config = dict(
    num_hidden_layers=10,
    hidden_size=896,
    num_attention_heads=4,
    num_key_value_heads=4,
    head_dim=128,
    intermediate_size=3584,
    vocab_size=21473,
    hidden_act='squared_relu',
    norm='rmsnorm',
    norm_place='pre',
    norm_eps=1e-05,
    positions='rope',
    rope_theta=10000.0,
    rope_fraction=0.5,
    qk_norm=True,
    attn_scale=0.12,
    bias='none',
    tie_word_embeddings=False,
    parallel_block=False,
    extras=['some layers without positions', 'local attention windows', 'value embeddings', 'norms scaled by depth'],
    init='normal',
    init_std_qkv=0.0143,
    init_std_o=0.00424,
    init_std_up=0.0143,
    init_std_down=0.0016,
    optimizer='adamw',
    learning_rate=0.000538,
    beta1=0.9,
    beta2=0.95,
    weight_decay=0.0,
    lr_head=0.0037,
    max_grad_norm=1.0,
    warmup_steps=413,
    schedule='wsd',
    decay_fraction=0.643,
    decay_shape='linear',
    final_lr_fraction=0.05,
    batch_tokens=[65536, 131072, 262144],
    max_seq_len=2048,
    doc_mask=True,
    z_loss=0.001,
    train_tokens=814700000,
    max_steps=5800,
    dataset='wikipedia_en',
)
Each number is 500 + 50 x the weight over its row's rms, rounded and kept within 0 to 999. Layers, rows and columns count from 0. Numbers have three digits each. The size before them is the row's rms in percent of the matrix's.

# layer 7 attention query, 512x896, rms 0.0441, rows 0-243, columns 392-447
084:483557470518459485578597478416527474592614477531596498549583526503553494506500539481499585497514520453450550491459491539519537644514540519453522478559478440461387480569
078:528583537486525507571444559569494470460569447519521473517420421471483558408553425464486479493592504462549413486505532615610491603473575460474467457425480534504477540471
079:525459487470517459474479528536487524511417532542478575401445551537513487459468485495496424449401536548466606413487517493394506377461448554470628568504552509471556556504
084:506439463467426482597511446477573510590549520508531467557535498531547489554443503486559576513420482550487546448479443461540577562525452617481547483509482447517462451560
079:522523572491534539403432627553404470377443503508454406500472438456468498476489526537485504491601540596536462545572483563458524544480470517554446517527556575487540393493
084:607519478457542508453453545533438451539453487573506503558479508512463515526588491543498387416482479446562562489605490473436418444509501497461515453478568521510517619524
082:481609503505597561435458496532434532551504548461508542463445518493438523515533436506396437457474405473536508541556496552458450434516496370532494534501549465520558547475
099:447420454446447460557521476402595505427500538506515556513481447525559531516486421497534515485447444565473562469442507461569545507511461553453594553459436440496465521527
086:438534540428525586495374558525479542420441532488481501499524414515558547481526501542507420465523466479498480502469418520619528459568415460583563471480500600391510530509
094:483400442414443430637537506443530495416536495539529548626447484466545512506488515556581413498440448526559496461426516537556493462501441584494466617507416480460403603494
090:499509566464506500409472497612565502527501559488417545455566500506433435374609468519474447496495462444425491479534523537430443476457511388530458560465521547499503570514
095:528522509472469456541565474503492508616483545475525603447450515519456541491435370412527568481508446464495530506478568534450504481400510402442531599446468410465601622498
095:530492529510560510538506460525492484419526563463503504499617485591436408589522564555471522558485614437468522528576465415519432494523559585469464443578544556554446445450
101:508520418529531477472449494542485492610562539483543541528509526479514442549470493440480410407510488466520574501487480534433396380392451482511528488458549491542443538523
098:476444484495380436571514434491560465491585499552533609579520524483485498533502501540545454511425462512473531474488441503532432437511468455513439607534471496523402558497
098:572480468605615540416541558488463492607519576555508527409468527454483455458484511481482595498521574486444482552518536466267611557509525448520570484554508480517575468478
095:530457544488579491455570475586547458513468586450482488478517531584437414428476568570506517561529543518466447535485485435404462570558582430493392559499564521497463458409
098:548534554566555470371531517498468511549495583475458562409477549481436525560442440495417592510549469482492515549557543480431437435423444487461529481402559502549597486501
102:422500523460450503431520402588435536529585554424458488511543526491556439530494571529505495470554514448527468430453493523586415502467460590561479489503535522516469504453
094:446507494454425421444577541489493469476522499588429522578474520443549552427523440515501402458550445550443471485460459587529494497528389545527475512491437491457489566582
094:556483483579646467563442564528477512511505537460551484441574484477415488533509530483418543532451478490512514551499482444482428458453564400489549449530554506580540387437
095:448504482447407502539535489507461506476521456543469501528476481519490522620539505454488520396520479424604552529435592536522524468440445560491512477476566470580490571491
085:437491603590388531483497504462557574454491522547483540508451448544499595478487452332530456476549485539428562501434400521563506452451428547533512483425477530481559494512
107:498488495515497570590449476448523507454446475554466488547480471408490513509505520478491418451455483531558535470503498526535576545494484529556559510535442477441540480552
104:525532444562566470513450525550482496502540473502454450514475495492512519537465516514498434478547478531471452492625378495385420531501490480455383506503477513512575502506
103:614537461644595500448486568537522529472445540530508556433407500398450548391457474506478474476504534514493513498557529540395514541532532507463566463563531440497615467501
088:520518492440447555493438514471474532509498559438492471506555493559465466476477435420540432541483547523462477518520406534474396550536587420544439565488500565494456508454
095:480516529607539463450490540537434454558459602422534581461487554526487509509516487492449611548444449443409498564554518515420444489454534450451554485502575522509452452479
078:477433520505531524539464487423470478489572505552470409495454556559512557517478454461486560449540506469496491484488561472517482412480542493496597550473503481418466496470
088:518461493407385521478589398516507471435507383392474426446542519542458441647484471563523587503476471443580466490553546494535516443559440540520416517474451491522429549516
083:466480533461568497582587526548513472512564424549465454502557483479412472593490528522522592483438544474592539490464631456510548440510520422502618494524553486647420531467
095:389465523400471591552535471476534484473526471481424392535561463444545437551588543521515529501540509462647537487456548562607510422475494533537466549478363551571496559535
111:432478538407400509569532423493469461484486474346531450564582544498531475562465524536476524578507547436552534454501565491567459456496472516581546513474530523531490506465
081:478550506415437420439542453423532548567545519552480553496588508576554497363505468512467485509509464545513437421445450517474501463575448528461392537413556536518466463499
076:489528576606541448534499597536427499507539450524590507494423516484519573475471536487507501450504516545449535475483556486492597535480479556534562486440588463476556550521
088:505428467473479615522558425440527445391430417460430469441468471478474478554498558540499576522553498510603513527565576503437492456571492479596533442550468505478470500474
111:582471507516525543527509524511471565475525550536484439463510491519501505474481497479522454511567460607461407473505399546497511495475458528457438511566458485522527565494
106:514474506556500513514492531547509529474469513564496409537428516553490506502513499506477405488534426560467501499535416531506457592528450505498528470569520443478549533457
092:477538462524488474450486416522431495518483544482494465488490431539486436444523505470442546481476533474527467479570489496504474519533584427434468511476417503577563405481
093:594477490457447477437465431487493534457432458498485521483427493545513521393409485565497511569579459495496482478505404475487517476423523488533497474410548497459567430462
106:400449527527526500496467533461459583485511534493529401523583515540448455542476486509549532503431548550547453503496488592542542455562367463532448548585416466545559567468
105:498561522457497372537458456459495468448468432534486437480509461446613501473523508571489470484567500475449436558554506512457486535587460498491498503454392581425469436496
099:493488485487494381537449499476445480408503455497524446544545477458569587447582501449462487462440495536516568505622437388497372508544534495556472524523528466539550469551
102:512508534511489438386449375473430478503514538471596441522497512558470487479481491549522595566534488626535479502452489553463560592468461466537540527455489544418507458459
106:397564486536604443483460558575480515498476497479386493434452442491555472493509531543461541495498495468519473442492475479535472479441433573536547510435528462507490427525
102:601506497498421498489502557402435511546499456456525441462342583522527546565554486572568487456613514497453458505546425484509493476591496549480450600541547570519412552509
107:500554457560482452561462446485522429509549483501600571538381526496471559468532511465507449502454491453500572559471475432573391506449531548505546525540552499573551522485
106:407525500471443488489486511531504545394521536459457533485624581490507484488533550413446564507466418547521501440511526538592473508552483527439571483551474465411498422511
107:438506457563475469358531562502513564630524460474492442555521432575507476498490379492565577483517529526525405554513471559464558503458419511480491477478597476578509460459
105:461535520467553470473538500443503492555389533524472393478523535508489540399549494525489572416443539408531468569462498461455460461513489473448482537479564497554506457461
112:497523451502498440410492514608567462555484491474472504479469412437500451555485563473420432429501488480531538443545549408388412471529554494521456569508545501481530419478
100:528457517532483513493592540494518549537555563541556369489432442479488444564498487561525446514574561495479530578542509460497502570561579526464444548536435534503469547501
098:459430475494617527534492486542541499493536483474572469480585462515561497536603535497552483488498526572598514463529549548477489516469537471466507466646456496571438596435
103:502476523544502501555509495455524468458523503532485583525472609468507480531503552598475512494545538489503502433523423557488408445551504588474481488530458493418545586513
115:457492561436522513444473450596551489558434504505529436463521481543505531456514543538418439494593509595495514559494488393538493580551536479448559529523502506429521412424
116:508419564467574504536356512415561498537576523607513572492544550537500517377408550590523498509455515489459480513541492426545460554562578401526485456359480469505506437526
114:432509447504553479539518511493433507502505511577546418496462518540493508506493529504512469453536537508500517532523538476456431552574518456523359468450520585524503564449
110:530521511486514482484458503380526466505451498475486577472539594478519495540532543511497468474516465552530525546420584481531534466642487448479551538560487519466537507547
112:485483411530465461523503467428464536524509506606527541573436496486512507546481450488567529516451511506499478545461380496610542482431466490460521537566472501521544532537
121:448473497469460446474544531559584481464603431464493631505531520481522569468481477522601453573467512527477528481431547584526532502508537525477562389552536448532468531497
097:467436449475522505598532529479508546440563577516613461573534493470455539516496581500597566622495514541528476509450513415550523488459517515470477496436525555474511492462
105:427500495559459523533541502446582410457575543614558449524475527548532481551535532494477480529506496427445552584455470479528489462481505581558455559481472438433591449488
108:449552442542460432578410514482495483477509523523420564543442577451566443545575524576477495486414493488546572498524521401482420390486519509540513514476562522468465479484
112:656486584525563490506519448461527446400418500421475578509576558529547423496482595531468558464515479480579472512554533495388530507559666472497491453501572445409545476494
120:476520518484589535482533504518446456470454576461487398533506486519503495493521547468466557562511479525498533516449540491517411527442459527433423518438519516385483463377
100:491541485467503515465457526503480478501568449484450527515493468546447506453492412520515394446427528450368546522510526463556532535533615529506512416487425523469468413483
108:616449536426481600410418491454470463508510530536536578484453432564517539553435492468505417523454480460493535481515514437511540543512527471513548522597442467440518473494
114:427526438486439461456542507519463433379526463505470422448485520448535474465485541535545535498523516579465457511454410501522436458506505527582508435423544492478513438471
109:486525449575496494553468536553548464404587460485480522501431469595514494471520546444491497430502519442588445462486518582499509423444545550520526464528587507544454548540
107:432499494474520386440478506516544541495633506505543518562530510539487514464541445405503494529453511470478522555539430534563539516515372506430518454503481481471577474512
104:561496522428515513439590549505492485512491506532526508492487576495442517437477558499503529591411495530479510484433608530429527561407343448464473413510464513493533537428
107:515458546465429566537451492437556497473405534497514442443514495463507545425483477443468504504549416563540611532483478473509481470465503499462508547491533501454573522504
110:345543452512427454481474488484510475486473448512525437555536542501584512527493500463535425480508536564486548532528546553503484477548542490464552531487431559489561470488
118:499491602429568544504489492515550498493460493503463503480530471478458570472450496558434594447499572539504522438465664493359532464508526476487454480483469537397430623519
116:549491538400440471618560553397553501589551529527490610451479502529476427491488547485584555527436486496561537562530535489537570498490460486515564528393557507537516485542
109:491541574460457519578461550479529555405488476490524587508448544471477491494509440528494492529545475525435482450461500502528465428437526584512490461542425455513433526496
120:532492489461477537524478539424517470440481479508498573475529499481496489547437513480510473467437489487504479494522493459535445479543537487533520461458465453541500507520
109:489535473478471490477415540462443486594500498483453514489502488460508475565588494546465510455444540371481603517619479465501446526581455495535585640455469516513536464528
114:444453489470554518463409543525505487549573453486605536590543536438449473524487507484479482536461562428474609471443597478520521543481463439467446537487416527574592561515
108:477520433503448568465506470534556464496481530459517567541533452474474473464492459478500474538494489448435560486541526559521462475466436467477503477494451497591528519492
098:433564513498480459577505391484487472385493482428477420498521485498548483564589568456449449447487527386549547541582422500527448387547586543473563519491524567521501451501
114:475540460579464477452541539492562443502550416540461548416550596539554458575542495551503587472524490388502499566459486612544493540433535512412553500558575547575446524522
104:514563560472491520503519472496532470434453439576600546494511484536567539457480542480584647520444510474490460518442509478522569570431529453485467499540500516543487518519
107:479537419496467451481510497494474507487450451460444570542529542440509463470470492534493539466484457419498497507393603613467483515420429483518452558487412497506584616478
111:536461614504341487414547530462529578526540492402545422516528489554529512505447510530551542506614536586543516512548446535484489490532477565456464429590622503462480488434
114:484503440435457538608589529516471598438580546524500532536496409522467491547531477437528554524440552561515466510404464581562591568439508532564502495441530541500502472528
114:543530489472432550443484429440565478538528477420521570511571501512432466488405494441522526541484453461473465557455555496505594548466492470420449508414514448501519448470
111:486434554472513488473498479542524514542527491513510427487505511553589556442568522441418394492535423598552466500530567475496552558513481456513498512426492478495484412547
083:558591556589499479524580594472505546395411480555480628486371550480496595481481507590462427406527512475467510531523563422475500563520622612479553420509488431434513488584
114:538461485494480593377530463450461470516440502487393543435544531503477542479524508494532494564511486515506556446527538438406509577469422480572542401510523512493476537504
103:491477582509542558496516536554465599480543533575532464504495514510461530497462419514557461522454517506489563475436552496532557531612441514523516481533431486480535574494
104:487493499528490621478482512489501535449546499508471475538539515537501597519478443451432437466525468437499515497453501529547501502477475562437539488522465478438540535539
108:562489579523511563465512507461478516500479528456469510510584540587517507531493497519470503502580488494399399482435565558433538501392542471528515545491506481422524480473
086:540500506545537484483495502491471489408427460574458534420438465443517542403505546577436530430444533467536569565535543545472556484514536457463545414583518405509586509499
109:568542504455403418497580497459541526506554463480509653446432559501485509453448407586591485555567482517529534547511451509630508508547497534467511477515488446476557514512
088:487561510558438444473474579534434552513431436555459550396401522530468578469474573465448534508500414577551537500488521444502449516450435534538627537485524471469542401501
099:410414471440439540598418454526461491409546476503500528536530486505564552525571518414400435428480501449504525518536530391576515416470483511478545616567551499545503502520
118:532540575464435535458508514491585467511428474424449462382480528429525433583530527538426571431522405482630474455510501524575529481578548485487490558486553458429508440562
106:458485514511414456444480504508531481517555510473409530502458521468522515488503502529465430533429523408515528513493463444534500488513545498507536532461499556527541402488
107:494410602423502439516473423507441464512531511535530557450566540547507463529515511546511487545511582526468495599545455411510523605499525497503416671491499492425500496510
103:445504481608520471439465553600473510434452437525536427481479509470450547452551529454436537481511527477547466512555524470513510490580553484483398544393491493615537551584
111:468489516491547552494438497529499462537452552478489477478542588519482481512463550531530579516434515550502533473462562457478457433454523500529553558496475491503474599488
108:566467539459454499461445552532602448665456523458494492585489474522532530506503499456560478539568449500479538420538478512495431487476496486444495452495380476534417510503
101:533495531465384451533509456446526479543519473459457520463447500492557451679502482550456530492475484422498546562556531419535475586532451527426510591546437486485469456555
106:554506547499519503529544468452487415444462540435450509512514531446595532598553509545463529540610503574540461472520529483483417540509537487475528539572572416488449532470
117:397486581519535591565496522507449478426568543521557450559508453484520486530573524463512490530529469570574466456533467492571492434404409546568518548536494446535492516562
096:463414490432470538574580521462521543496464520455504311553575583472529545466473493506554553517641498493532480434580482650474518439543476549500444468487472537482562590502
100:482448475490447440493471495473515522591579470606489616443424509533533600407522558540555507582461526481476582606538493491596552481487463405501441501501444516588568519565
085:442478523534482496471453481493504481473525509479574420639520498537492510527634457460507575516525523533451450537527443531526514443403448421521412631543559525547570531477
110:574527574558496563552517528420455506462428482492472549611512496522485600430413474524496486547528577488446518473483463459487475431412535505501398499415509456455529523505
116:504441518539432543517404489518508478468594538485514493542468475547508547419514493491470572425433528470544582583405431470491474454480545527428521490512651535513508542457
114:519464575520472446547507445421544424457383491455422470432538571440551550553557561574485536530596476503566456541592453508530478568429529458418530491486386501473497395589
097:491454426571441433558567569511485468470540472514399583562434485440469481433505513504577495544470488513438519496524467439563458451450551577535484465434506460525442467531
095:409467491536557470428447547570503467514486469512413476438517544472426504406561495600382498451523555534507520483508550412490480427570483538488545460509511452502554483535
115:521485465488572490444462501500442499534472540505476447572481502557464438496582520537552539467385462497550581510492498473512451595450564427494518475466554560560477581566
117:433422559504540583520446463494541570486584583515570501587537494511497503488576460450475511532452501495402628514527567489534508514571471494443444489516417562488531542491
108:469477439542502527504455444470525522410550489463484496524525526501466543437502518449446501491473472445594452410491501368539486486470467486447550509520465483492477427540
118:506542517555544533416456432559487468439576473538523555577513526500545515489425482505537502555445541452507586462426582512430578574469521471533490430465583533554497493519
101:456445527480492489582457483512550530464447526501515498468483542524399487504513566466493547544361527414488479551499553468467486500519455443513547613482520517580583441456
106:505438412483563492501509540490447504434481488543498588472510422516535457490454559528567531569523456573480428500410544539455558563561443498533606476489512523425507507458
108:566580409562434511438628506529534456529427496425397479402455474548460476561487524468521447478552469529537441499589507507517468496471416542520543446527561494578472425561
099:465491438530460456541517535555478469428484414416459532521485578450511440539416503608497499501499570453497503477528619468512420549444438525511499485502440477571545557543
117:471467493500462424545537507440595465486541449489423643505544477452494458542462531494485466502498541413474476578480490578468549542554547524466406481447471540425538514512
119:538528513501494549432418468452525484432467413512446578566538540530547490457548553490504471483494563434526521504516498452446432431494543449535501559497491489483523485512
108:535506626533418546600461515495495519455438537457510589431482508499474517562450506465530412599565476527481483427536476558498495496571558580507527539479352530338446487446
110:560437503514473581511471417477438490507540465465486561547553480496443517545481466541479482476471534381449504419479517462576548432532492462597488489452365478492533484516
119:486495527554463543475424483481500491473449496496525466586492594569549502454498574505458569536533528501487423432511472566500503471496523524491550488513535491535526495498
104:464542466537485475434553466531429457515485474534484474574419517468533567497513550536488554490513534434515488509407384511541438371453467554478431438556481499493549466507
113:485509490562504421555503422491527440431485402461462458488473440549569521518573594578485520486512487506620447470581541502548523608456538480531435475468472546566551480434
118:571627557476498536484451513536494601535456611448583605538412499467537539485513509359466496446528453508533528524475485573471459485548450496444430442509466558503533564536
085:564565543453573538426423504506445580560602585470502513486566537410431454465451508403495516540457453494504450511457433575410468500454455442463418504475488499449545542446
095:491496534420478559431493630478525489430516512565534502524520446537406541485492478484535421492508476508438518441531464473422541471484473593561542511586482485406547479550
105:482389480434423492556534571414529378429553407518493450458570467541458474524508519560586501530451488473469571528554474370513545498460536551578584568519508404459487478539
087:403469463575491461522574416544525427466459460487542381513480471518498516524490591528515532464569558532492439475537568522571580533451614520514437453420450489593504470518
092:452542491571436515508522449508416378557505481529588481577484490514497459534533610462457574551574595453434430443497523539536463566450605431495461435441458530570435469474
109:502567480533602528478462548532476596516533592452578500582453520460569472343571509442455587536528462573448424423457564703450440484481438447517430430537453509463530627481
067:493530503467554535450424483632463543568523531512493456512584485368506469471577493470512482630490463469470550516526482586449426457478405376483382525520535482493507588491
110:584457577418503510497547596457517445458528485448499510511545507552401543434497513498560440502491398535513487528544433490406570488494476595535544580536544508424487488566
092:552476496457481575533541555468559469448493545603494490458409492573440551430542451454485470417490509541522474544487479488544503479550582623464546547523469461528528457580
112:470507483588480473474486427566482503506385492460479500444520534532601515583513484516515601522506529550534538497520552420611469545491558472507540477535458473639485448472
109:522513587447511529407477586596503543459491529474478506576524498420474588383536459409517443490532435482514417554504478606465423451494449405493435498573553535484544546553
138:516443582369423502576392469403597393459526466476459515468526484563519538496530476485551435436389480442486566539490452427500469448467515553471586640553519488492498547515
108:558473584448503482467478514463553473478465493502509506480456489574534541461481499550543427416494421518408545518512500435439611479493484651524513577570581543420493537530
099:487534460535493492559520491440510449496457506563504615428468532661555478497502462558496518535456592519531509481520531353564516541493606561548590520476455519538457416463
254:448444478506484479574443458488554436478485397475427399442530500492559497542566544544517446480495491427580503521610477374617505500543556504557558563549502402558505459484
101:508491436480501537477464476443506483545517539518517570531469495622475489433475454503468487513431642550481444487505486447495450529542567527511454528489510563479472385469
083:513486562398481463566467556434559510497536438557481446559427495522535560402513512484516496475511501576479499480509489475444529453462565626507524545467526489464526555581
123:545491472561514544535534425498493463507482500480465520476495523593514514458471498528494459557503582557493448502491500383472463565526604485496568523407504504503446401412
090:526516432607522518475577457508392582558491518482456512414521486458493403516445539481460560507512514508492503445499565556500497507530462454462490412459416494489455504472
107:469448569448468456460529524515470504524539511481490347447474527417566535612502476502544505442519466488425614566505500530569558459492461566544482509596528488458541574575
081:463532481494540551520591485497433557459463492457493471360557471357551437611494524554526505469570519489579541522421518472516500489496469459492573422499466496525405492423
114:500452491410495513457490573526507480500492499407494392554472476416476502536516500439525466430548501411499592522516492629511487440497441462536496484596474462522538576574
099:417601441532596574586567530483443607486600517414447582474479554513531443445585513413514498465567494554558450483458431541529512538516540525471449469446436541450462455440
097:408432500543454512438556579487458523559580526471502444454465491324518527604486525474537484455576488485556591461467550527534611457432415599540461353566559521473527544530
106:526457552586533548387610511529384530598397514477498570403510585405395425617414458532470602470664376511392487583537477536437529544607488531526384436501528523532527460539
104:500421543523506443426589523513504484513521467487505401498494512395437484624469550487495510479573390532419568533522547511488577523499486456516473458510545444543530520587
103:498469626477439419498473489513536425467466395579483376445493503433489512606543543549509495519487516448497572497521542470483505448423482495555490512606498502590545535562
105:561551500502481521474561465543515465422429548480502517558516483582476501448518566512540514531493510464502407490514456605528498519515532506569519477479485533465512432459
100:566550504547549573474539499486488509591522563540493548487467506558475481516490539525500511526500500483521423475453485498518526570611527467524423449405434480544519490460
074:508499472491515478568432530469493568564523474529522516431545493606566521501502467596527463566505561559498467504546525431575535496476441431541546429537515508559518508513
109:591536504529503411494552455464475540525438553500499544533526559529516451574422530615466522599496488515541469415466482470548550535470514410521463413484451476379444397465
105:482507509517523551514489501453500464446504469495504459479462501563507468548496500582537503567551534485510465521526466443512436464494508365558555523612554455580449527468
097:526452564491492494501465498457502417622528365584480531463520425421516478541501498517552483458455452521413607578568451425543518467482485448588537561585543435595470523525
098:491487529539489453449462427508496494491516491549503512455450439445429503457464563416450440404511440482430544493505565568399560566404435585426468498483477494566491509539
102:476445503484633544500508611489470490454523434473519488481433469478558452428535409460585510441523456434397509472514457481491507424511499551506582521514573482562419609536
110:528466422587651515509564508546446549468497498436595462509504581573497481412581519465520503476528482612526361512475398583380468590478635577499498464448514517523525474500
105:532445574527545469520439427482495459460459446360433521516575470546530443534560521578533511580534520537447492493550513432525507531457496420527553510461514427496409429469
107:426494571506519423502507490446574421411488491538442541423536468433577508584509484538585561546506456486437544588506411428560553532486488460531590539596555453566462583527
106:510528552475462410482452439502500432499514376439579504545435460513430505519498639569507470493512442437486545441490506469482456504346491475489490424504533487534392444529
104:570437541536463497382604398565475491433445496486532506566518482585483495570460519506560490505529466550356544538509510544494493461523446489542408503519567410598509480542
105:578517486550496455409571516518494500513512466448558492559461508495488523455542554471511445527530489510507418496444470654470473602540440543514433531488523547450486502568
101:429526498487503471456461452454516480526488486530525494460521596453543540577425485508521431499487514409515570463538509391500493515506466459466553515468497409523606484449
092:491484527516504590500586478557493519443521589445485574515524506510472511489488484438557433483487450454541514484454467462506475493421532611532526425453536490515485499464
094:579585531572495506339492455482446541506368529465502473545558592580521515468458409515500499487517468556426526496526516587393550538529482523535440469492487519468555462496
102:465500506532504475386467550585485488563492485565470512531430462548572533479463473458525527414517493507448484591565518489421495544595563565515513541531598414520520497559
109:498492595562540520523402483487520518507470440467482498433529496588556396471629559560499418471446512519417502456617486444440376562496582494589522592526544468453511400527
089:539515550370543507515546542529487456518388529417498508461472529509509528550534560589478465539576460470489519436592407558509522561536543532491452472559543516531465515472
105:412494408450528393523490531563422623492542468502544479486469582523471408471471497527475447453562591558490506539528474467476586537560442570456460530548499443469499414509
097:441400567495547466511448440480500470487578520435490554561470465598581489471509457509481511486466530537492501531427563519439478479505579485435533543432489462461413485505
102:543541485503461464534482369557534403437514500496528462563508543461452534537551476450519400456444509439622513511501475492564506503424523482451562452475459459571441522501
099:560453517486599494527508518543544534520582415548416497544460420508440525467583524510472544473533452548537481467423539515478599509402591494521458456516521571519455440513
087:512519523487554495436541492474509543491459492548466470509441550430472519551478452506485588532550511563380601470470560490449541507516420483461429455473523477477532571421
099:503550468570479482494478543469499491418554483515475622523413562464503515512476465469487465434463507520556468443526481492482547502506547509479453576406519411595493485548
109:535519503503426518479526431413510425522483564502470506497512494514488542601510469635553525567560538569424517509400533464472534545480524389489521501494524484420489438519
103:454550507506494424463507466543511501480563555491482517578477496473440545474458530400457504342466512462469521526408532643528431414450435605408439511440505513558565497519
095:503490556524520504462517388566464498479483500529519475557538525517450506386576508453455523507564482604466521488441552553407564551411538507500482503503505543467494492515
104:507451502466459510522438517456551561535568567452516490505493494513482535379552421517486394529485508472489529475505548554481508458505441506446427503454439475425524579508
093:414463495548518482511519532471534460493395430501563552420634539563471546509497661535477388535560517479508492542530490488504492576561544494565503511557464526537457474556
108:512547530506504537514605427457579515442423556380438534533502493513402492609535432499563493557469448543470570444455557471546580520464480511513541396552490471474464431517
098:439608541522522477560399512515583507584564444446519529497397535471521481440544518431479415501507496416589493510510502471409483555414604501519518536500523493514505484420
100:535433520496621574508587508516500462505418517558467506467535431536405442494504582507453498574513494533512461538519456449555528483598565534535599539539533472482424433489
090:528487490449475471568342503478512461565515441496548608478543450563511567417495455537447439581528541453581468524450510562491500513534454441460564581559508542467539546468
084:546461551461423563427611581479506467522426549521508473479513502440505489459503538559509543536537416597404489553431541555439445455463440554520501502466551564456501518591
089:467450457521536523434513481498540513469479585476469568540525433473499551443492495505481465489456428446478493491534465484451415477557528517483479519478509455378507522529
101:497525505496452538505575472455468534468436438520482464488616555567578521580564481562539520532471588546464518467544532472477519450456479536552517452548495596530461565418
108:614514548592441484499542434528463462490559473414514585540478409523486452408522458441582532491547444520509440587479453528437511547461567583516549555549508525541403542492
107:358479475459486485505546472468525597570528462520580507490530443473463535466483495455479375515512519614487508525481434542413537565464474502483472492517562505574595547538
100:483479429477475518579460581443505447454618467510467487506467476447486596495461402507516566580510535475549507476492453377478528446431486396502546463501497499530455653435
099:532500589459546530583443455401570433473481480520536501441588403519440532426479510538491430491596474503528471451426513536501475472522513468449528473480597523423417451480
104:538480526454546487486571442471468570561434512483607606527554605506491484450432513499475401489573504549510537551512496536486491474517425514444490514528509535366557482530
092:577504510516493554539595543579475523399498519483523535534483493462357450550438490496500588528568541550466519465464523521492540445448470608557493415583570579545509573533
106:480533482497598559535534562534440524459524526513504473481493498550518457530592505430479560436490484428556481492492431516575422488473514544471573477586518564504365499481
104:484500473538613477468510533474461446593553481573421488514416479480538439547521514533483543527580478491570493470549502459471513534454559459514502477443472448501544512514
098:608476527486540539458506450538550537559534563469463542626449468499439487470549402471478475519525477504452558508453471498384458447404502488474430528462513474477504580504
099:534513541474506391578518412452524441438416435411507552459528515435441535545437581581456506437570409476459438497507489520403523544467570426468500493535533493520421518491
102:453515576467509529544449476490509537462589528505458464542531468476485525421566485405491431486495501490480538479465515524422464425389485516471482441404531479460494533515
103:498492470579416537492526425449511385394487460475564507470505555424530464505474490459529484485459608551464494466515525439536516511512415482473602479408513508433483489498
093:459496541500499499417544480496454463439462491491500462526468505508495466533524503465565562481465448527406502498518434567447468562556471514530443471460436525548579424529
102:442465513564505509575415412442482469439596484323490532486503557481486503477556428524528466563496551489453538550479532399539482484546522414533572519496490508502497499502
102:535593461526411480495542428499441464451471373483456467460534531537542482497520557461507537456426525557555474458523523455479450418433528580552548483493459431481540529499
103:520440600459475502489428437488518467551507527489445470463507495466474429414579515588467440477463503491520520525489585524455426377437573435552571539436488496435525489524
101:457552541434510555504471502538475534368438525406416473467495543505542442569535541479508517509506451435532433528556462491642469451506505445580573483547423434486531466509
099:479515400562557568474584633583487544496480463527549486513518494623489541430399483507485548582506538549531519490502522509542422393482446511572472392508521487661488531482
084:547514564532476497438543509508403570578510534577507538513397497415430527464521518499420538410541459487521520485420616607465551472534461568491420495502578642473516500552
112:473428470508445632474540437516569414423483465456455513518537505548461552563514548483485541521455528469476471443549527470506445468390480487521477538530536467592459413467
101:554482432486552440591512580559522476593571558447481534529463473593497530481485526428499519522505487459510531471543460516530540497471575535504504477565544505537445601479
098:539581500434500409489531528453491417589482480541455382465528527527464502509461533568469497485543493562428522454478487484548534488537537513485597490566486539523473605461
076:435482430483406491614386488491483440489513489394484525525563488563533517495540509547536433510402611452566469480556470452595472521559569432581514515459413461469477463497
107:622500543383513623420570550507392478527391497522492506527470426495492512546400439547492532548588490567432512445489540519431495447420494573517446478449633503548475575499
094:444473498503487502476622413463491473504564525524426510499473586509504540560489468543579424524443537444482581489525462470555501547525454513495568463492515466465536490465
109:509431495418603580525512518460478482663555489540525501511513468608532512465489580574514402506535538554543502391491552463477501470453539411603552530487546553447504451487
099:468509527582511533418495440539467485496599417560527539466574491542528481508567447400555523533524516442490577487489506493491476513455547500534534537524485500592536499483
101:534446441538522540434568532420419462558535521569526474528453441530454459475455470435532620419464526581515519472425494548483471526498489595503513378362528528516505515500
105:534465581500515460419514436583563566423507449478547584463538552578540504496510494443480479401436478471544534555501571511450463555518525490455465582426548406516519454569
088:408488445523511510618449452522455452422518520468416494482560459556523436475607542528468469472417536428502436582543469415581459454550589518546596547566439523438432474543
101:479453563427576565503593520530553534539591591555449352512411474463478465442543544475450383452456487465478520505561506523576472451575508561534515465546435569439513385519
100:529455549490400513376470392521520498537465540428492484541512477452503474485494488410502380386538576459481580473451568549402556536529528490494490517463569511517583397513
100:509559458593414441407515454530482477466409530419557423541425517474489436558395507484496566465573446565476454558456603517406446485523515505527482579445512541535537500457
100:507507486474491632559485585423589553502541483431598547468500431472543503392445488434540446439498463617481516527465524569488450446522447513504513502535478568475493515527
111:522460548525543516601431494498426469475475480525526524428505481594521490528467536572552434457513470560481504509491519416442482516517456515508471532497458586440425553501
104:450552433537435497619469545444495449465519498458602487535505473390533579530484515590579513502528482389471510416460477527559552476381369501474435504531476556510478524493
103:535535534492566517501599496497527451529475461534500471456491495451567516491587512563482460538541543513556494376513531537472558512525478482522560503525444454488507591546
101:480591467455436543567567565467554506440493473472513419478490499454577531583411475502497481500490467502542468482554428485493561512337468542519491443528575459613555546342
099:540559508459513544532526630499558550483548517512489574463414608431489535466580446504504475499420435430546535486435532464555517492428472489466445512527508513552567522460
103:465506422496473441482513483531432490510538407458499466463489522432525465461476468468541544504488552441603399478522502563611557470493478512539490491494437435504513450425
102:558531522497482366466528429556475580622434555507437535430505517503488514496513564520413482503569411599540424571495523526520536514507496538415513511462434552419543435553
096:505545471568447474602506500498592489451499492555532529550534564508503447581470540435495567463453561482513566501479439516571482524554527471467427513538518498441403456471
107:568507474549542505446488513558518510486587501515565473579393526545475418504536500428524543529475550505602559436471563545520516454416484488476491492536526591585497551510
099:453563508537415455496455455496508491509557448479455523494533562577534483539507549512575499561470490446490463499564474420555536515471556501582528534562526426506559442470
087:432506410479566536511465466464543463443568392406504542529477500560487525502543495440533479482435579517493463467506447485529460576514538524533537494506455419508506523509
109:564501539568497449510526474535432534496504491506514527480472490503574417571498486453532625486553505464441484562500492446469552557525463473582493549482531514579428536511
092:505564487485479534541435517537523505392501439530508529580522496584563516488588540476521531495399575475558449493447443474550500561429469529490479574554485486534515559508
108:536558570479527474501462380492564588457465587459537460473520629517469509476502474456511430388519527438499590578492521488542564491510560446388507503543529543489567460537
098:540417602445471458452450410484524526591459581589497482536505558494454505481479473625503529530532479554415527600486619472475534476553481355447382570493561506390482496585